Part of a small language model's weights.
Training: 270M tokens, 8249 steps.
Each number is 500 + 25 x the weight over its row's rms, rounded and kept within 0 to 999. Layers, rows and columns count from 0. Numbers have three digits each. The size before them is the row's rms in percent of the matrix's.

# gate: layer 5 MLP gate, 512x160, rms 0.116, rows 366-485, columns 64-95
# up: layer 5 MLP up, 512x160, rms 0.117, rows 366-485, columns 64-95
# down: layer 5 MLP down (transposed), 512x160, rms 0.0593, rows 366-485, columns 64-95
gate366 103:473486469504515502515481507461509474527502551499511498514509478476541483504479506518491512499507
up366 099:547498496498524500500528506530479525522517493525482514498467557525530470458536506519482497500509
down366 099:521509476496481465508530495484500474518498484470494514464473545530487493514565504524495519515468
gate367 098:522496525470457484499510506520545505513440532459491475537480520533502534514506509547495515491501
up367 098:498507497517535489517523498453476507501533497536504478509482503570459495548499448508464528477508
down367 099:513546518494501531526497453505538552497539478527511502493508489493519524479503525513445484486477
gate368 099:516506533509514504530510531495512505489449515483519542445510497572517477458496541475509501515485
up368 103:532470481512496500539464479493534498468518516478517514506548524518504502534526456432506529525534
down368 104:500465555535502461536531513498492494527489481464519516484534480502478521481515486519515529453484
gate369 099:448508495495503504477515504507491506493516516475495494527498500483441517500540565499535515471517
up369 099:559497542514552502498509529514533483505522458528480512455528485507506484497509448499509493518502
down369 096:497490473475513477504505501500503538522489470497514470492491474518511501502508550494541507473512
gate370 096:528461474486498487473491566527537506506479487492483496497537522487474495527524447512445485512519
up370 100:542497586512491488486501492483493477502531500496486524531543513489465493506458564490496464492503
down370 098:532485510513472467508496502472500482506511560526523562541485547489424501472538502473502471446493
gate371 098:484477547484445557532509493495507512498534478487478511490454491521463496463476497540461495505516
up371 097:487502519511538508498527504538467522510497509539468491519513482464491479479460501502535524486533
down371 094:493488496499511488468477536457504546477493500469478466505462520506472523492536446475528508496518
gate372 100:536519519510556506478529480474492484509521515473504482458478477540483533490470504511496521529491
up372 096:491531510523496525533491503498472479552462488508536528515501524503497476496464504550528512496457
down372 096:495554517450509524485495462523525540472513558553538499530505486528515537502535504529492500485499
gate373 094:467522493468501479492524473506511481456475508503504503537503502525480511514500476481494466538530
up373 107:555489516489549446519520478515509479470517514483526511533485480499480547518478492489459489500464
down373 113:504465467510497490514494503500507475556528518532521516516489534469532512479490477507498515484477
gate374 098:542478468503508506497501515481490519517539537464466519486531472481510513459489537486502534489528
up374 102:506497490507452484507458498455513542490525467474501527477536513486430490540474523502489504531507
down374 099:468497479479482515491480481514471490548513469490480507483449462480520516469506483486502557494472
gate375 101:503555485488488486491529551493471515533495539464531525482529461487454522500500504499489452489478
up375 098:452492492483479530475486479476526509541486495516523531526479522467492488497512499535485484492488
down375 097:489507491514471528530502501491485506515495497520469515491517480476456483544538455466451566508469
gate376 103:465499521558477498510519507486489506517442538453528469506505514493481499435531488449483508533463
up376 104:482509480496539490523470504489494476514480468467539464516510500463479519508520527515504486517513
down376 094:531512521495506542492516500516491482506565510484478495514494487528560516452472526490497478468525
gate377 099:487488532473517515464546518510531491486490456514511492501463485463510533479482510458524472496544
up377 098:510478499509504493447489477492521491500519494510453527455467527510529490462533514517519491539509
down377 102:520471503520462488518466519507545486530490511494487455483537505514465522504448494470489497509505
gate378 099:547512472489486513512496473523512459507537507510505493502502515479536509468536507502524475553563
up378 099:528472490523486539476523479487492534480517524448484502511478495482503550466498481504491522521481
down378 097:524503555476494501499502493494532498496510514504493483480480533503545494474519483497452497517471
gate379 098:517495501478416492556502454541477437475528489532538472484512525486484514495489477524505527521513
up379 095:505495504520484480502516474524543515523455501494491479506487521493469488495512516520491461502524
down379 100:515519484475462520501468516540496483532533486533470494532558478480451472546493508535510456506462
gate380 098:504462487480490515496490501518475522527522494485507527480527536508486473474447472494480512511539
up380 095:445505483497490516471444463483479492497590516520560516521541492485458479530505538473485510507486
down380 096:485521526505491502497501495545518487469458514502507471482495460537526520467464482477483511484494
gate381 104:506519451469499525518486496525469464465546504473467512483518507482436473506524511495516473526528
up381 106:520521534489530497565488533503513535545511473496503501477494509468472508473488488513463502484490
down381 098:472508557548481507509457509500504479497517505504501486500504479493514503543527496510518481510530
gate382 099:507520498552526526485486483501508503527532500519519532526523483543539512515546525498522513524468
up382 094:581498502508508551500480467514499508482485524528513488458512532484492473513520484486483473549529
down382 094:512457474473505494507513522511469455494466489485530491501520523468480509500449524511502480492479
gate383 095:461528532492512465502496470538465509508451475518504452507508502542528509491528481480518511510509
up383 101:507460513497499458423502492523427485496511529520528520537499490479487477508536507482476481503486
down383 099:516538495480488507446496466501492498497510467490485531495459438517507491505473497495494502461482
gate384 097:504532533503499444523486489447500502450460488516525463483510534473499521530470513481489493467486
up384 105:542544532483502524502540484518528488477503548492531501461485495547509509496518497514485478445484
down384 110:461490488501477506503477516496519476493543479467530502485467477463500485500491477533493482536505
gate385 094:471490505539478488493516472507492525533508482505472526518488538456474485554556512517528506496478
up385 100:506503523499521518506501507539477510515506541475505543475483505496534462512490517489502479515536
down385 102:502457503468513499460480553500516539456533515501490475489503502495489489544491542499486486442475
gate386 104:473527525469524473522465500535489506529539512508481496493502508494487518520491523480468544522495
up386 094:494513481509497519503476467494500533512501531464500476474502507495464486523507476531495544515480
down386 100:490525478513506493475474507523517469531516507504493500480513501519510487501484491489479531525538
gate387 095:476534506512515485498483523526485483487446537500535509526492500465515461475507525461548497464520
up387 093:514491506538522495508508523515511493503483512502533490508507463509477508477476436515466506486461
down387 094:527507484506499474524497504516480506470518509556486497546513509505516493520541498506485489513519
gate388 097:497507534496520518537472503469514531517496542521470465547520500531490502531533521523491553489506
up388 105:535481553473519500480506522480466486433483509473506503515519495511483468533487482498487463498546
down388 103:490513469516480501485527529484495521498493525475516447492487520462510498494554494466507459498501
gate389 103:516497520489466511498521512541473484511445545488495475527472539472535477486489483464502531484512
up389 104:491513448498474512504483482488529499498534522514463519516499539479514530522508494521497550504494
down389 106:510512497503519485502526501506512512499504449539470507492459489487462509468486475467549461491526
gate390 104:492517490480493527508484512477482486504535490504434502528489529525529475536504454499504478482515
up390 103:510491539476513526476534503515440500501510528492473479523485486505529500498502526484509485452535
down390 099:531508510486500492512491522485507467548515476497493460527465493525448493505483482495488544503466
gate391 101:480499526500471487538555508516504506513550528550504452487498486523481515533518518515531486517534
up391 102:505500451499424518498535494505514552461484486467481489506465491513495500503508490492536491486493
down391 104:501486526463502499534494526548519481479506536520494501498509500530491494479518506456483473517473
gate392 097:479529469437499505507544498517535456487524528534483518489508509515478459478524480522518515521507
up392 098:505460508463479553493524522538521509501492551483528481517484463495486477513511506569529558484468
down392 100:501542488487490508515512497501486480501458476500471557492504526479461465515514501519475521517486
gate393 096:492470524496521498548487516490483486478502476476524507486498486485480512489541499449482523519488
up393 098:501527536482502516508462512511495472516492542485475456525502493532513461478479462489496518526522
down393 098:559481482516489495535489533475505520483461490509482540492489475497535486521521494551517484514515
gate394 091:507492475512486516512501514475515494512528507496511469500460484550540492494466499474470535525489
up394 095:462530475502490509518496535472449500469495522513488494503525538495538508524514475444529467487529
down394 092:501478529490487485466494467530483496490545492503518473514445499536491522464482555464466516504483
gate395 097:503519518527481529505550491454500492491466519498512494480478508581503510487498453472512494515473
up395 099:488490495511483556502518526488554513518493471531563496498520499510525502526519486464475510445501
down395 099:474523532529505481498535444504509527485502497506533454492480531468521469529515523486475474481477
gate396 110:511514527491511474502511529485470507488474506487486519526463487489491499498470504487515524421514
up396 102:510517501497523493479506492484490494489510467498491509510474494490522491506494480456512557461490
down396 104:440502528481482462530459497515534512496527492512541491503514517512479520512484515532452473522537
gate397 096:507508479506471462531506504472538516472527500497494486522507495478452514489441498475494467484488
up397 097:485495448523503476503523507506513522523474476513451502453512492499454534479472516512526499512478
down397 094:512505509506469518471509507559479499491519489500479592480490538511488483538484506466530494475489
gate398 106:455506483496519489511517514488500489511565513516515486455430497468514512498507474505478539475478
up398 101:502514508488503481501520483528486505502517494523506522514509507502509538489506526551507469504501
down398 099:467477547479528535438476488475492502460539479500492452474499476467507484504472472489524516469487
gate399 093:496489494546535522473484458540474527496490470477508467527483512475503557530489495481558548468464
up399 099:496518500551519514492471503529444501499484492521455495465491505472506507500453520516505518496508
down399 091:470492496430508517509486534520507508518507496511469492495546512488490508468470512497495510514535
gate400 112:514524515494568543467472541525499513477516498457497464494496558509521489503509482494463530508549
up400 103:520471448488488441486538493481513553446498471506494486510462522500503507474513500497497464466491
down400 096:532481537471497502492532485442468493464524506553477490516477475493509509461500471478505475496464
gate401 099:471491493487515488511510495490509526533510494468536504480508479541479518532493496475521504488483
up401 099:505521503513498476513491461519473454507495466511505474468516481481490482480511497509521500500492
down401 100:496501506510462532522516540550488514482435487517497473501514505519475530489463495521492549473539
gate402 107:533548469508501449534524495566531476495498524512515476493528488516497504517473515523521510476475
up402 103:508517469508478474503515470539516499475499510491477476453518491505482495505456551535508479498504
down402 107:535490461540497430508488479522499515511509514479489469473461469533490542567509488501479521501555
gate403 115:502511507506505461492512485492496475515520518542487501497505480459505555509510461526464472497499
up403 158:496512474489511526490486506526498527450460495464503528525531532514526469459504520474557484543506
down403 104:499521512530518481490486510470522509468497464488488494536491508506491491447533524497520487546528
gate404 104:501494531521507453487483489494550483480479529492498450546536532452518503460457503540468460486487
up404 098:503480513509505512470521443506496464513493488463524456462504505521530460486510526512506501441526
down404 095:468513482493455537488512505495491528496502470506485523475503456495509541492506516489475493519499
gate405 103:493508491469487519530536500453476470526516517512492511466531534504499466526534433506496502498517
up405 097:534488495463482554497515480494456463499532531505525508517523489502492440518493474474532472453545
down405 102:536558524485518467526500514501503488477490500569483511461521474481486487515491517483546552512460
gate406 104:468481474473491488497503502533490477458491457488505490559522490517519488531515527491508536480496
up406 105:439476457498453544513530536499480507499475488465553486532519511537486531462499521537472486546493
down406 104:514446452519519504453499461528491511471484497510499465480549513496451517511533500495471494501523
gate407 102:516495483480529527523490512467499515495478520543471494499490513440485500464512513523512453451439
up407 096:512476484509465516473508507494491518480536502490486495511520480509535524510505491512511514512549
down407 097:485496572536504491489512498547484519503533516471514502455497526505494477429476497492540486489536
gate408 088:518521530513519507481449541469487521467512516479522488485518480489521481484494497531471510485491
up408 088:480467539493490493486506494497505490479535465508537502477477485499550500523470504482568466479497
down408 092:465504438476473482529522490526455498511500511502555517448471502512492450540521528493436530465475
gate409 101:540539478493485506486496571503508460501461492520528549476493467512481471458503525536487471504501
up409 100:511508552470490501494492496490462469461513481543490474503491528515511481522492481463524471520505
down409 098:554501487492498517525503502479516523527493498494493478500520506531520549448455491541491447484515
gate410 101:558519494536478504501512499496472515496511477531554501536536491541485489449496522478548469497513
up410 096:508507519471485492491530507512537475498504537495489501477485490527495500571520503488461566511470
down410 095:524516496523493524462522478422461507461485475526523498504499472475513512473477516482545488452481
gate411 097:529519545485547478489492473505526439493481491498473489456552487532494537511488514526508496463503
up411 091:518509504487533507524451456460495484526507473557490468495489525510515510480493481492494501506503
down411 102:510522505472517478471509505486439463504466463482509508476484520517498508547541519495497467469467
gate412 102:489473558512491486500527517491468519446509519526516511483485531485462480485541523531466528498509
up412 105:535505518529501460499504495541475500497526506490497480500522480500489475493489549456435506521539
down412 105:537476486493527512481500486456548504468486536495527526528509520526517457480470476488473551515486
gate413 096:486525518493509536534494472520533535492486522517481478518486488520523444516508480495538543471488
up413 095:464511515475498500490523466529451504474484509512511496479452442505498482465499504502523469543465
down413 105:480494471512468458487487503565507494417527509477516488492479497495525455522496479488519518525467
gate414 097:476518566501506458488525532468478491490494438459506503485509541510481505461485494480502505496487
up414 098:476473501464547483509546491530514506489489524533523477478449495539492503493507474468501517499467
down414 100:506503467517499509483501485521516445515517495501471498497487498564540480527489543518462505502491
gate415 102:436512503461506518475507499518461491471502463506521516479538496520469505475492545506506489527508
up415 096:532488541444508501505488501448544461499529512491517521505507488528476489468485489491484488529530
down415 099:499527482492498518532501505476446490489506461545494488519533497486481489469503520529521551530495
gate416 099:497482469541479521490492477504472495524542517501480555475521510524522503527498471513526507494490
up416 094:488504531489531544517511519492520458501473509496516490520493491515500478538501527497509524507516
down416 097:453489470468507461510469526511494509480499539512542492489458507516505485467517502528475532511516
gate417 097:512529488499482494546456452456513527525473522499468498490523496520494508507489508533497498504515
up417 098:505506474544467473505497473488487502486490499521449505508501484499556474478507521495518564552480
down417 104:445529484487488526497521469444451522487548446538537471473482470478504459479512525480545534509470
gate418 095:521500491511469496501504495529487477494506516505491512465535521501501531547503483510496495491497
up418 100:509502525482540525470514492463533480509508514460509492526461527470496517469517495479493504505520
down418 101:512477523470530507533487481537529529520480512499473539512523495497464507510511498522531513485468
gate419 096:505508523491502489477486531488548493498502527476495482471503479473531526493538488476479516533486
up419 096:478442535519521470488503523535465489484494502465506514495478493520506535492472479505460477517439
down419 095:500522517518507497492480465510478440515531494496524490489494496494459500490523512558517539510479
gate420 102:503508521487533489542526494489507515554488503492508505452507505519471478519521507523509496458494
up420 102:486512489480513507515521545491480513538502512513523483510485453489508492499450478479480492524481
down420 107:498524522477545519482525480493533499517514480493536478518486566560546518482496523495540489537464
gate421 105:514471474475491504497514510503506528528477502526471512475482478515504503492466474552552490467515
up421 107:498511510499547512472557483473498496499522491488539460493433535480464489493472488519488518467474
down421 107:493520489489490493475501479534505532509501513497524468518531532508514485532486521445498489493490
gate422 103:493502495522479511528515526542445481567532547487497495518509473481466510500517511492554477524457
up422 109:455515516483526518479533505494509490495522560492437489464483508541488467463510467527535452464501
down422 109:487513489457530523520479468496536532481506562540473499485497510492538491525486489486517515495491
gate423 091:498517574516471507509533485497476514503463508500495466525495481453491575450516509480507488480433
up423 091:504515527491535499492476533476499499544480480520493481487502501494516540488488519490481455503458
down423 094:470487500524444496485480543491533487508519472494496527518466505504500511503456472489502536485496
gate424 102:504500507501515487501552493478509529511503494548496462478496496499485514475525493553481488485480
up424 100:499493534452487487503529501484504532430485513501509502514510515472464469536524465514497571521507
down424 099:502452536513469531494491418515485479517481448491495493531504464462521493506491477485501524472498
gate425 105:550519452524498486522518506514529485510497470522510483475495546443535524471523467493521502474540
up425 101:466513497540544526510516473517453492487475478542462537546472529505496498489518468499532500531506
down425 093:515478503550486493468493496477476509473477495538496521489499476538534503424443484517476558479450
gate426 104:499480515479535521474499516493463511527519491498450484493458504520513514481501462524521508496452
up426 099:512524472523499478506509535525509513493495472514487539472470456470496500515530477505497478523535
down426 095:495494495469479451531515492467505496516481517532524545505506538509479496511465527534467490492501
gate427 108:434522533497514500495488519455513484544515519507457493474510537524507499510522509509490515460506
up427 112:497518536506519502461475484487508506512480476460520502527499465518508450510514453519439498499502
down427 113:505501522502537488544477517509491534501470481483526464488493509512461472504476523509505486445477
gate428 099:551518497527488465474524518456480473546482476476519497570550468545509427516508487512497516513461
up428 104:537475500504541489506447461455469527505480525493490445497506497459461519505477479519515512526488
down428 102:488507495490512529483515493511491491524522501525474534498485510504491446467541517530536516536486
gate429 105:532466473514485482504501461470518492515488509536501478531522499480490494465521461477561525511470
up429 100:524514537520498453459536497527491502489503515473482493506495521514483514502534557498487519506480
down429 104:441517466491519465488530488464450517525479465488523504482529500515484482512441520490497525454504
gate430 105:487438494562516537484488524516505511522521470505493510486490501439518522529495563501514502503479
up430 103:485498497520502515480511494511510448518543483491499519489453525499445527469504502549485535466491
down430 101:505523507457483482442521490471451474482516512476470515507459437509490517475521451447520509458512
gate431 097:543510476514470519516514543456459517504451508520497490557553485510507501503491507495519522485480
up431 092:570456474512507508546506472499534492477482506515475528486503544473483457489465483504497483490516
down431 098:521483548498488473502494469535542491505521513489513503458515500457495476516545532491493450446535
gate432 107:515475505471451490517503508497527507457499499490514473464507544494480518515470503434486475505536
up432 107:505504503496504509481504479491491444514546494466481501503512482465551471517491500499564483516482
down432 105:494507505443528517521476521504513523504493475561484510506532452498466503470529505486527540550479
gate433 097:486496512480516518511467475513554490507499503528517514488482502454517481508455540520506522476536
up433 099:503501477477470485513510499507442532482521493536530470546487522509501529486491514528504502481498
down433 100:515488450515487515502497516455550484540514497488462452478524474473492471489530495518448458474467
gate434 108:485564525503488523486534530447482524506504509498498504563504514530500501518463476534571485543472
up434 103:495527475495450527510477500507514498502513475500497515442454496514550480547484522485480469527502
down434 108:497539519521492453504510494516494516505500518511524542537487529483508514560489532487600477469513
gate435 094:520497459505523487482493472509533512510527482432519457505509486523480519512540464494480489453513
up435 100:501498513505516503508484474484500471512480487505516493489458483445466473472446514510494554525529
down435 092:495545421474528499500525511520504525461503511518508467495533518474531492500528522516466537478505
gate436 102:509503538481529487476528537503494512490465489525517528495532460518483459515551516539451504516485
up436 095:454488533518522481472521462509564538466477476496503533541481506465514538510514514488488501511482
down436 097:502502521482499491495479442484561501455483489501524529533481530484480509479510498495517476501488
gate437 102:537530466493527500526553520532509499507493523503504499445519511514528475518544494528476502492482
up437 101:541510535464522504537477537499512510458473484508512526515499502505473481490479452480478525539522
down437 103:510493507462460502429491505506508519502463482488571464510504483464523512478464505507491529460526
gate438 104:487452521473471505513532501455517519500509482565491466441522495517488480495512506494498552530511
up438 104:516512521490530486539503504474532498516538503497508464499495468491476503480489508466481518527545
down438 102:487497498542482469507503544471529495478471526505470528488519508536502488547502510500503442489497
gate439 104:507551508525463513500527461488466506490488504501501467520484501490516536519493489499506546507495
up439 099:518449515448493481510551486490510488553520538498505516473497508477537497533494509528501431467479
down439 102:488540504480491543523474486498471516555539491492448494509451521508472475481423457498497522469530
gate440 103:505523497475467501483491465474492484465500498535497505446518489564503530477477479570498503507514
up440 099:472492492508539495518469486515519495520494468472475501516501471483507511492560501463537489515478
down440 101:527472497483507585493479512504479535458532529506503471517470527460480464482500471499482487501452
gate441 101:509527496513504481499511505483539509551493494457472490516503473501504491472558497517492558558498
up441 100:480467458519541477535524513464495497499497472477467513491509519501501498500543507521475492517510
down441 103:549515521530503491506489509490489487495489532464503508479528479507488490545542527460518460531512
gate442 096:471504488482484520506499550487528512455519463522487513500519471499519498528553499512482508480557
up442 100:493525462505514515528451522494511507451528487494485511503478485487490520510503502494474463474502
down442 103:480452455511470521504553485476525521513518500478447505446485527534524509535523503518475518472538
gate443 101:491526448510491535503502532536519468540527552530493463486484482530489499456507469526528489523511
up443 105:480469521540523482481499501479547527510485544481527530477492525532498479477548546468471517442466
down443 104:485484485520512505525463556507527486512539450482499482440521506453513492534498528508499507527514
gate444 106:500516503479517509530470488481542487471459489517492536525464541486488547532496536478514531503485
up444 095:515497469494498499480506575517526464493518482492482506528552471522483505521502467531533522467523
down444 101:505535501502492530534491490521471471470460517486504495509477478498498521480490477515528488529510
gate445 104:504474483478508504476504500493480477462490528498536440521509462536506491500496474505502510491495
up445 102:478524502501500451520481530482535496502490467478489488490501511488527524564484500482518518520476
down445 103:523510541479484475522528517461478495504523484525502474488483565520480483539517491553504489492513
gate446 101:522512537495473499524478515562506485484504504489469505501504493490500480494516501473460512596467
up446 094:541486517531470497543502502533498449506434542507506513527518491514488522471496484507464529526490
down446 094:560496489512480469476503508524497488475465508525488515472479493510502494479501519511497462481503
gate447 101:512514451547535518483525476452519508463520546511495522513478494450487487510523513539503493465509
up447 099:495500489505536541446513516485432506480479501494509517539458486501514461523490535520493502477475
down447 102:493528461536540505534511500529530493490512478519495495543545486553520494473483456500518501507511
gate448 092:506483470466504519515473500516497491443502534493474453524528486456525502494553509538520495481491
up448 091:520519462475491463497496497512525481478512539516500521512495500509491487479545462490501505548474
down448 101:506505458482451519496482474502522516510497505559485525489508506514477463516513514504508472478513
gate449 095:497507503540519510482547485487500462475509430520429475508525513508500474445493512528552481475537
up449 103:513443488511505508554535505435536478431486498487474448481474515528514555455523475485481468483507
down449 099:481503468467514446532527489460484519506513530513482522491482517525442430547507471525538532555495
gate450 102:491512474486495497481507487480489494492469537463482506511466544513477530514517518559474460504493
up450 104:478502519499513445516523497519519513491475480487481533503479548512546510488492473472514501478528
down450 102:510497521473511470526507518530490466498497468525464466453525501491553468499472480446531489510536
gate451 101:475511485507525461474496508473505468480523487515551498477514536545530508487533477467479505521478
up451 091:508465487500499470480481531510510493483478476513478490524524517497514476521499458516465484480488
down451 091:510517495477534507468529502491503487512541493543529494529497483452519495497449510519485515533509
gate452 105:474499522554454520538535515480492486563503488527468512497480512501479520531520475499470493510509
up452 103:465518479531508493499495523537512487487497523512475449459544498484503489483521526479494508499513
down452 098:470515491487521462510519520495497467482529491541498540501506487481525500502545472500524493481497
gate453 102:468495529426477510501498491471498534513506472500502496483488505550517538510488485509493505491519
up453 105:512454499507492479515464471492548457456490496508514507522523491481466482562501500540553463487505
down453 108:516474512529514500518478531518488513493478527481521422486446503497462552502501503489523486506491
gate454 109:504544502525446507493508518494495561537516533498537581491466483546481465488534516495506546483460
up454 105:506469535489499509468496509507530499498514502502505526522510481505479485494446483475525526515457
down454 103:486510523438526550509517494511523487514466490475458467473478480514521510527474518479499477509487
gate455 086:482538471459488506520483512451467517513492503540549469439456539495523471498478483531543473522514
up455 090:513454473483489515526492506447512492481505547485528515491484507546479477536521508468520512482490
down455 090:493527495484517516486481467507524463520496509530498512505532517460487493460479482533489474467534
gate456 094:519513477519511503502525545489500474488508545498514492446468497474528466487466523500471464523471
up456 101:514470491543462544504536508534459495490488469519556442497493504527528467469526516491481463515501
down456 101:504517502493507420481523492542484492493509553514554499461478488522512503490480520477515495506511
gate457 097:462501511488542503498528516479509496496477465474507461499514553502494530559501520468497561462508
up457 095:489501501502523552525501497517496499517515501521534506470498517484490497534518561469509511428543
down457 095:521507506488496488444489503497497451464544520519491515475496480500507489474484507512493535490473
gate458 106:536508526491445474520522503456493495518519481489474496496528512461509486493501443485467486485507
up458 106:508548474482474505472480502517491537500478520495456490502507505525526501478530486491542540510488
down458 102:532537449523524519501464479482513510489511484482456535514473491481512508508514512519497497505522
gate459 094:512472508509533477470502466445501493455496544488493511472479509521510494477449519535470510495480
up459 093:549462541506497513522514497521466459499511519465486472505529543508509500495459524518486523473461
down459 095:427501486505549511498502492519533475502470506486476478506540508491486522506509519523476435502465
gate460 089:420515506553525478488545526508492491506458538521534503532490457542500530487532449509502461463527
up460 096:506472483512500485469521502525500480462515486477504478528481518511569539499508454520523476501533
down460 097:537516460524528487503485539465548476536479499490474512525519494489513549506503525505497539493515
gate461 103:485511478511498462524507489512516470490503490478535517500512516500447492530499488514471459487482
up461 100:488534533483521507500501520497450507459512496505489469518524504501475475506514489493529492491487
down461 102:470543500545517502459492507450472521518507520542483480505474512503485530515514490479439478524459
gate462 101:481522530521540498487544508489487511516538517527464488454517462446513546516477518543511494457501
up462 099:499510533528499464497492499489531521512491529436468503512538506522495483491540559473566500486484
down462 086:520536490495464500462442507471528532476471499492510546500484491475507519451492521473495504522528
gate463 089:507478488544487489501531538466492507480491491517486514486534506459494549523497478474465492535500
up463 095:454507522517488525466470512546476505487534509506528440467512549516525463457492480515478501496485
down463 093:504491509520505514469541540519520484490484541501475497501495533529521526500463509495506486537476
gate464 103:454529511501479492474526464512452490510522480521484470508448511505480521499488488498479505459514
up464 097:524527499532497504514507507554517486501500511492470493500492554502480492495474507529547506484504
down464 101:458499527484503507499509500516485485501484547514493563519487511505466527553508432535526493466503
gate465 100:515498429457529498478530488489514509510525509522505481476513529510496475514499522469501496504502
up465 102:499472516492495506460447495486511502477500499423495496530510483493510486480489527523509511510557
down465 104:551486517512481514515480528452537494459505545482513495525458506495499483539496546510523480480471
gate466 099:471477506398524519513510527510508501491480510486493511515479501493494508505454503487477502521431
up466 101:526513486481483541502499516522490510495502520542528490508518469474489508446526502472512481505505
down466 100:486471497517455519496502494500503507520484488482460485500495470470495523513464510480506486499482
gate467 100:496493446525493512468501463424519492486504459525489516478493503515501476521500479480463505507496
up467 102:546523491495494507503465541472517520496526536549467527498519499512518483483459549483474508467521
down467 096:468487507440500502465504496501482495526460494482481481498513523486522479494484498465504462511513
gate468 099:500466487486492536528512518474500466521500532507507469504487480512508470486530520516525530519489
up468 099:515508516482518487488507501483487491479511490457476468502531529483495500492448502509465536516486
down468 099:511518513484488526540509525486518554537537509456502541528531534524526515535437500513473516492506
gate469 100:529490545478488503536493466522511510478550483519486482461531522520514520517495513514462500494482
up469 098:486462470508526463511497515516515508474482530464512467453479486532483520496458530447470494495484
down469 103:526504496526475517518524493521454513512522535549462502502490512479500501523485484473497482533511
gate470 094:458536466515509455470475485487496448532500480538503477473452491483528499512518500494470498552552
up470 097:453461506460475511478527482485504458538477505509463492494495530477523521453496545530519552516437
down470 096:505566476491479483479474476466520480507511463491525453490475514511555514503509503472447496516508
gate471 099:505521565479480446517480528493535455512532479517485500510462459537515480562521471508492506491504
up471 095:514518477455480517503517507512469508533503506468466508478547534519484454481491499472487510465493
down471 096:478505488541493468527501481538521484485564493523523529472496492507537528533493490480446515506499
gate472 095:510515476484477516533517499466494473518538448486505484507504507537510492452513538534517494519534
up472 100:530486477471522459510512472529489521510543500484504524434464486549503479539477563477506498516545
down472 100:514510493451503440440503493469530510514504522487481492438471517513496476485499473500463446495482
gate473 099:466495461499547528495520534479511455480516534523498494502475483487507457549489511511486506464510
up473 101:517482471514506517485550523478517473503507547501500500504480528515466521472523523484452512473454
down473 094:474508510444502530514462504479469537498521490482529508492504523521506496500522477525497532522530
gate474 106:541474512472484486528511505513486495476496484545491512457469531466496475523481481489499517504481
up474 099:538507438477535453556499464501475532512497502477487466494510519506473509478520492513466524532508
down474 101:478498442482451522527522525493502485498476488516503517487478508493462518507501482513478490519501
gate475 098:459492462527489531519487489505482479495493471491489468517504516473499493515508550496484464542492
up475 097:490492504489533479501501490495550500479549465475489520528541483475475489501539522481524503531530
down475 093:478514510458477502485505506532522530479472488498533462476532487515508525489466503493512526481487
gate476 102:486520505505468434459520519489469553481484518468504490506514509506427505519501502476508489505487
up476 095:510528470477493508498501467507487483485498509502518544477511464486521488465466488513547519476488
down476 095:488499531507516491541491523492498518482503470481530493499498495485513486500553491486468509509499
gate477 089:539478495511518531523461521485488543508508532499586495479458487485490504539482484531536518444449
up477 087:541468474483534505485517478538516497461481534510521499503528435479524478515500510498513501487534
down477 093:510499509486473476474470452445487502493478488492490536456498516467498436495513478474467524472484
gate478 105:457478520524489471494499497476532482522528505523506456502514492438465489514495493500498499507487
up478 100:510494536465525550510450518508522461504548463497482455525472509486509505557473470511483510476493
down478 100:476522477495508471523506462518517500502485552490513484493516499464472486515526506520554487514505
gate479 094:514475490532486482498510499467519500501531504463488468536536498445532524513534477520509547513496
up479 091:516500487525519468462515515486522502468464503497478518497520518505471467501514476491515534462488
down479 097:510480540486473517472537483518481477521514489539463461536505514505469506515539486522529494479501
gate480 102:488498492507525466504473496509507483487518479494494485481512516517518527519520491563510495479481
up480 099:470497519532444524495479500463473489480490492463542495507518492538483506482502469476521490483499
down480 100:472463496473518496485538490506508512493481482490458498470485520572530501534509528534463564473477
gate481 094:476570466525476490539497563505454498505471517474531482529486516555488450456471471504521505483523
up481 101:499443514516517511493472500495533534547505448511477500502488502506471518508506515517528523494525
down481 098:486474529482491463535514505526478537510504521485507490508488457452497534463485489471504445504521
gate482 093:492497518485489525495489493466454479534514541490518513498474497513464479476501496495509557528498
up482 097:490509519487466476485488459498484493454448472489538489499507472544520535494516522467510457501497
down482 097:511499484507509480580502493446551531499470504494475510483500486530568482501521491512502493470492
gate483 095:464538499481505480508538514461513511488496512481475480488483506506502482536462497506477517520480
up483 099:534490501512497462492505490479510500507501491514472500494496514503505463496538474484504509484540
down483 100:491502460528462474497546511508521493518478490519487490522483481494526500493503499501455495489488
gate484 098:485514480495518482506510498533549546493446540558529492536506521484501531493536476515466487527487
up484 110:511502500475503522475491503474524482500442508480501518499500513464515484475505533479445483524469
down484 098:474501494472489485531475482546524472514487516484517560505463514488451518509490498513494520538513
gate485 101:493542484488533515487524482460517506546549462521513518471536504507467520507518532472520497516472
up485 091:545521481467525546479546509529536531493482472559522449480544526534514520496461490510471456519530
down485 094:499507511569515477499508475475512542531527480504517465507530465494490525472507494479497501488490